Part of a small language model's weights.
Size: width 192, MLP 384 SwiGLU, vocabulary 4271, 6.47M parameters.
Architecture: no biases in attention or MLP, untied embeddings.
Training: a variant of Adam for these matrices, 6794 steps.
Each number is 128 + 32 x the weight over its row's rms, rounded and kept within 0 to 255. Layers, rows and columns count from 0. Numbers have three digits each. The size before them is the row's rms in percent of the matrix's.

# layer 5 MLP down (transposed), 384x192, rms 0.0594, rows 300-311, columns 0-191
105:127130132088041082131173150089087145129110122126055151100156090137098122180104114154183149197116129121171178110141146121128135153156110126134090091122116088152128140117160067143142105199141182173111137162076166127168129132137108101156093132123087120129092091116124135142081122170098073154145085071151106087145165166103147069128096163152149131145149126174147123119117130134085057075096117127139129155123103146146158112141166119139252136134118106084129146105099188110139067167190119168130149087187132147158110151126154117145126107049177159164098131176102106083156110132156099174
100:166110077132196143121115108200129067101134104173163143125127155101044108120122128120170106118140134146132169075163132110085151110110100090094096144163147124125093106154090111147138018107142118145100128122154128132143145125164146162133092145184165133185099131113110167133097140136126091122165114117179096095128144115142109104178167109096160107147096128106131143136164185141103153112183175074200047098124128093130118138129088119134026133158144140124114143088100111108119124220141141146184148133135132212073126133137138106152134151211088077110096154168116117151087119110167169133
099:135122112115101156112044142112085115122165107107107140221194113159103117154093132107110112064134110137160194082175130124199166150110137117187103170119115140093172103111058155093074129129107092136125128116156095142125166125129121131159102079144164128152123186148072148136144147121101114171193132087113065175104115190133193118127108148119167141170096099120125089066131114133121153108092112139160131180092159105178121119113131118118150134160142119110174152158097128127096111158183135119173191104121113088126119091179141168154128091137158125132137178072073184094151052136058141109
109:139124159107137150101130151238141119114124146117111165074133124122119125091126135127140154112148110109112130167170076184095182093196169185086112127123199142122132119075148147105165124133126160095161099113151141157095059127175136146168073078078134105075175149160147113134202104086127116111119178120170157162119098129138110115135103126167109154113090141107127100156085130140098155107082136126200104081165124124134123148202136108121054130130149138109137092092076146061167097129068137122161150131126112167141144088158113128074194114100061116082090103181097136101104107159184125164
102:179084184092117124145104125150139142128121150176200104146127148117131105146141155162118149096094136185153135117140155125115064095145104195149125152131083058159172166106145146131092184144121136107079139196134173108078126132143064164086130152167088134093142099104151190083135111124114056110138150124144143083106071078160187157072186101146092069125085123120118146156093116186142085104185141166167097134156152084111103175113151118097139153141075151059091110151106093097156082159109133066096115153083123111143101177105113088136115108107097121134171088146181114138118144142100176124
094:190139040127089131093120088108107127149144104166152048077139119137173139148114119084182132132070117109141143169130092160135079142108137115140115103183069141125166128160217136146092143135137086075078103069114157170133095160098100112197121133075158086101106168151184123132080131125138122173138147194163146166131144125131140139205111186121102062139152152135125159147164152193096107084098123185140161102140102123173071125149139073103109118140138161127122113174117103125134078171087117130091193132104159126192141137095079093154113123119142135145120118083161134118127157108123135185
105:138101157183154081079094093139183130136140082101062165119144111097091113123157127141123114139148175150134116116184131105151169097078113157103170113139154149132110074133204100168181173099118166155148138192074090213108103061138081144139143113137151153091133111106177126188163098112089163143110179133123150174146101132157135080128156156063136141130154095118070070134159115127138074148089127188115128155167121150102159135104088132128097146101100162187163128134136176134131123161127157167097120104177119123049128130137072098114126143193076152081119096112136150078143122145053137147
113:121125159095127155153123121077180100131121122127197127139105137095144124118145130112140085099118110129139169137131121137105092131131115121126086143137122114167117116067061192116117125132181167165154087114109127130144124098166183120098145146151101120091118093109087144086183119070122105118154150098166136165161132140132168160142153136093170130202159154077113082095150132149124101133150152209118049245112165062145083126100138108151169099155139091116121124114133180113167054158152060075163102078081115093084136137183145087126082141161173178147126097141145166123107129059156105079
112:125084127186131132124143159169167153127154114165119054125036147119065125120124091137106109086093077156091118141128129124082129112113127128149132133140165108089108171132000150210097092109135170129151174173142151165157090143094149123127109110116115142149107130126175155101123145122151136146125069116170094102124119104116090161139121153141148060116131078133088165153161172088162091174081110155117053141160051089111124085130143183119155122129146163111096133117173143105150133160091162109105048121148078154102164094183149096187179109124098122119140102156095116131156132152151175115
105:140148110115145112017119107120140123144135145109139163131152152137146129108114127096166142102138142113040097110119127159100123098129150103136148129157049118109124187129255160129137164114068149166132113123147104147127179096113154094159156073134153133188110164129154122182133169164156124081168107132111108081170111112120148122181125134102127137096183127112092141117098101180121137125128116101089143096140128140104124108117106118131095116154133105111105129111085099109073163154229132146126255112158125146163095156123108156151134107136105135162126144112166136134089125141071171118
106:077107122102141138086145095152118028091143084121144129159093083145126155138167149076144149078148125112100100140148144107190145083134098199137137112148126116136117105174171156132151100136141137189200125141128116152148150143140134118129106155119152133233092163131072100090078160107137150122165126142057134123146139107138108132128172136133148189152105167143115160098114093123118167202117092088130169169093113133130149093146178154131145126147171148163163132141166160208090141178073111127140118160148200094099179152172120069121100093197119172136107108085094088139148161149181084113
107:136146106123059174194060097092155111153110094098149092146148119121147116119156091121093141089126120117113117051116100188204170147179109087132132137084137057149133053123106139105151166073124108122145167193109120107126103152152195140116135111140156118107098126104086169131109099126112126154109154114134132143121115095102143147104166152155114144122090150146155087138151093118225138111185224135105103067103150102116072165136103153138176138123068014084114109091140108082138131135115117162135116153119111141131143167150162138126138135179127102084115116151117063177181111111136089140
# layer 5 MLP gate, 384x192, rms 0.0708, rows 301-311, columns 0-191
103:109097128114089142193148147088151161177118058121125118166124123123094099058156072130090075130002119113114079135085144124150116115163037110122152123105136107118097161158133150158141139089153136130101117130102139126096058112116109159135146158194150110123138101097094125120145160127137064157072145123081178139181171106140169119207171128143137148133131141157112121143116108069123168095134100141135150147126133061148121082161143100139122138181038105078144052157148154154167116084124164151104112107151139115170113151163101095165135134088111172128093126096121103169136090074128093151
099:190124123157182090087176134157144196130124190111150103100091149131115090072145167045109161180137168162151108172092130114096129145191093117106156108139075113171124177153079154123148076115133092120148110176127113165144103193137109089151147174080137097105084144129140109154165114110115135101109084172123151089136108116073153161152129113142103126082150174128151144162108100118120089147155140108152161070156110112082129202162165140138109076086096190134097110098122150132134142160159150133094115106120172161150109133122105135114115196117088166094114085139140057076173193077200135138
110:104104142078123131162129080086108087193179102146140081147122163140136123102121156121092118098160160090120113074177147139122133148089170141180140174136112096123200109158100151147132150129029150079109124148110098090131137117167119187111092117201108108094111149129164184099128114085114134134079159131108127172114147112142112114100059153066124118179159151093149152112094102133156104120137098140128150129073130129074051111106137084104182106136074079095071088166114133106127140107100084068195147188124137109111179118164220106124135144163162099117087140091114144152167121175098139109
112:182130248134115070147127130137138119104080096173196086109107102102161144104122126106125136058144119160186185143168167149089120074196093169105123151144133072137154156083111145106123121128110137105118128130100193121051101169145074167142136122129098156108106117058141150086100103115123109113165168140169162163117102100168146161080139142169109085127108132110148141105121117196181129116202138133189123134151134099068147167150152092123123146131056178091135104095072124140170117136105111091127161142129148131116136166104152107116121092168092093128124102178132158152093172076128136177
089:084078095048142109143143158148083166152115173119077062133120134119136106164154099090160108153090139081142143221093124083125030161128063155162125115117044129138140162194152108180080131174144162090105131125120169133163127144128148168099111142100157114121159197107143150121094089098109153149129087177070115136097076111048159080090150097132174162144167174153133131163155134072116121112146106139134116133129102142134065126107097094154158093145122170054115127119158140131156077112162108141093100156054170095157146133113137128122112162131099114150141181134117131136150110123107139151
094:112103089161127141142092100159162138159141130098146121137162108152166191105108098132136096087097117132155130048182143109224178166090115121150117167138168133164137094084129167078141112102109128105160123113162158144080108067090126142147158100109065122090155095116114180111194093067156094121162106092144107153127107113132034163124105149105063149111147118092109096126143123155139172137166155157098074155139131140132134172091091122147095148140049098145159118140092194182103101115149084105156116083147120118102104164102183167115132140162063157121113080094069164181166117156169113113
110:126106196105087092144169112082147126079094090152151125167095084105163067129184139174145090066091130083099108121145136093165054139105133137209063187153177174165084080096057183134131181156120114095166149137109119090064133089099153142111133180132126101133159085122086143136110103166093104142111128146135139189143132103098100132081142141136125167144092107133102145063164152134176107128118144101131152134146158157161053136131154082104093168137102120096087120152129123101088063124101141103134095177128152140179146168166126077155108142141109119069094127163173101096117175132122121127
122:140092148188152163113134111175167115106129097157127098074047124130102099113117106103116137093103079151065116133122147119111136152147143116109189144132162072107167127187061150211104054130147146149170151172139125188104113171129134097102104116105138144172127132128157147097158152107156089200129056138170073120122118114085099147128100147106166082127151078151097138124151163080165106197044113134145106132090086102136153087124085147115132104109110143139138140120193147136177148138094156120113035122127112176095165077189146084164188120127128131106125125135107128079162155128147168102
107:114131127141124120135086096143122147090149096084197125157145136138158131075149116109156075076137123054119090084158114152093134104131138068175131141127112106088134124140144187119060141131141112096164155162098114089093154052162108121155184128128106125084124113120105141132135134112122118127141114149158077131182069114086100153160153078156115171083080134103097092050137138164137159155144100094146125146091162128072090104160071081133158105161142171114122133121140184095071162168171125114159159213162177161083153154199158167177170108152095078071090135097174133150141122153119161099
093:151133127180194145139101119173192113177151139096147107152054165080091092083160153160148102094152131119109096136122086148121078137146113113103098125059155120112156164098112167178107142115146126141076175104086123103117150064119124175086159168093095164081153137114117107083129149094065141096067120170177138156189125094081151134101172086077140154155109123129142100129133132120169124177101149110112060122167112073183125174133134088109091167167112085092156046157115146125168133122124091107124097147116115138156148148172063088136133136119077051087094103142172142152110099116152144157
103:122133148179178153149124151090100105122117128119114066162170180142160149172127141138100119114164146080190169098154171151131150147148113122152099198166128101164125139108112124141120121142086133126153100130071160132095107119148140165102097150147094092101082095046151080083152100097129118140148156146127196192142094148144139128092149141159116160091125131101121075091126151157162116093138153229104142076203154140062132170154124105121163149167099144156158140149070101171108180143079114094159136106098068109088163207144145084160102156161167154057103100142158120115167114157117120184
# layer 5 MLP up, 384x192, rms 0.0689, rows 301-311, columns 0-191
099:138047124148152150140130112180116120182169109107119127123177153089120080101179147126094115121154072163147094113135139173117201085106136083043102120113158067095131086112187198083150093088158075169150145134154120134064095146147081133117196127135181131138173119118084091133135114123180139149157100115084112117132149082148131120134152067154116056093182083151100183092086133155165158080106092115140120104119079114084131116168114163080146111106127104129125094123142124071104120131139145094108107079144163134129142126159139110143181098120147150186124104117049068107153129115151111080
101:167091151150147121132119157241110139124151147151134078109158081174132100139122123058074093090153126122079156090115152083141168079148125129115109153078120068140135095129131149090160107079129143134167115186207079144016138154131118098147151147097193147199109131171136117149192113161091161140179053117166109158088143156100142150193084141123109071141140132136139170181067086109134137144135152103147153123114090119103150135142155136108116130124139137115114149138148112140086145152179135167140127111150121153152100126085153123171175098098132107089174068093147118114113168118117103188
107:126207137121132179097105136125165141135109144131070166121099121123103130162142090103100124168170157156173104133169131139133135109200169155123143054164109097143130134148131138071159093116096155073135083133179101051095159123107120099125107200102064155122091191146135150145170106129183074103147130150143146137097082089120126131109122141132116152146155137148028100132089127099125128126148145105095154129096080133141112166134082130123058130122136104120109121127189107116135102172177083065079133095196134072122166170162113147082177172133124059076160198126138148116078118115158119152
098:103119093134113212111158115116117132157161137127124149138130172146135082083107163187122090136081145114104092094100102150175065197048129110189099127107179167137103180154084109133131178119168101130151187146139097107166103101119132179112130211116129127077113134141147141146159146117121096129055141141148136119134085134080155118139150157091126180140125188137071100117070124107125123168105126201118137183117160084180079134146088111169187091182153056134118119158143126060100102111164163119143075100074100157129092095161095113151119147078121144148133140102147095098152130173124148115
096:084096140184123107088166068164135111182127139141131070120097108119135151095136139126123114108087126127111141175106127121120179167047174151126126111105166140122107105127143114137123149130142100186177139119091172122104177083121138111089095132115137102112083143164107136136176116175160094169091140153124117196155137113131128051101162125181130191128206148161188134049140126102107104161099127158100133139120121098160126153134048155156139122090098158144123100218113077090091160092096137153095167156072099193117053118146136138151037106170118164119096097113134103153172123102147147140
106:146116171189148150098183119206093123095090093115132126103111097088105165115129167070079124110108135182152139116162054147099159138110146138085169166144153104125145108138138179101158099096139126097059132138129133097127121147199127137052083126143132100148132098056112102159146134136149070121096187156167143167084101175115151070158146181180175174152169101125094129145083143157134168173123098105130140116151078108108149130130116156175113174101111124083155161148154058123144153165083187124101123186130101118100172098157139130115164086173070174098146074138156138085109146135167141124
106:119154088125160206141130165127155144158150153105122119104133154127092205091052130085124125184140111176145204156111152174104165108160160134087132125106067065156190151126176166126091101087179152165117094091132159166196119153161140129136133097167100149138071133120144153073144133063132126159143135119158118121102102141151172139163160176095175126181162157114136102142090125127122124134153149196128107182133137090116167098122094142161170085160114110126149158121103110150169103154147079091132143078081083106026109104154175149100115118119157154165151096107144168177134108075139153092
112:113133141170161111143105096098142144078164118098143138174179107133139108057106175109152108143121132125126095107132135202183110107126057138123089190149091140174070135135150141112111156161142098097161154112165123086119086091117153145071186148178143130092073138151095136105161144070100113118076108137140110145164108090156127100143189140174065150143098120091108072147110143135130116163149139123155157165150122052058135135143079105118098148128087060118142105196111122085113142127165061159170152140146139093072178099140165152123059173151142154155082168119127200127187119150109141101
114:115137145117104115150117087127115170156152072086180117160143120125144128093165115110164085089097084128089040075145121184103148102143149067162137149129109119104118147143123147127047190138100093105115157171147145116095156073157114179139178123151117175128109141147152159139162134158146127103150127175163060092203099105116111142186131086158079166089146128109119130071099113155112127177163112092109138101048150124079096105192127110156137098137124129094100128133111160119053131167210098119138142183151140149097155129197097146184124097105089071072087135124148150127138128145105147076
099:103123112125170147077077114191176068127145120105138163173062093124109111122217166128138112125191129095076066131164111102140117090120107214112137097116118139097123123135168170177151066104132147181153127096126131132136194150152118128112147176111100118179145150153091111060096138091100153114132136140085126135148135127114129104116165076125152157141134137150119158155105120145105177212101089074104162133108087146142182094142181123130059165162174116149158091174178126192128172185079114151105107141145196086115183121171096102110129104162083156109120115114130105133144123144166100115
103:157165097141068195145113121086123137181126115112154144119133084108145121078119091155113135121155112165092098054054127188156168125125111107090163100091147119174106098145113122116134182084163110084149170171127134113121167142142163171136166148127130139151160149162079180156106123145161128190093101081153071102128138128116163191104135183139153089173087140162147118136138052136174145143173185114135055155078116090144098089151085117115175109112106054088125120120170129052157089130159128159107107123136136162116103126169148157107175107135063091174118135165134078195118137105136120092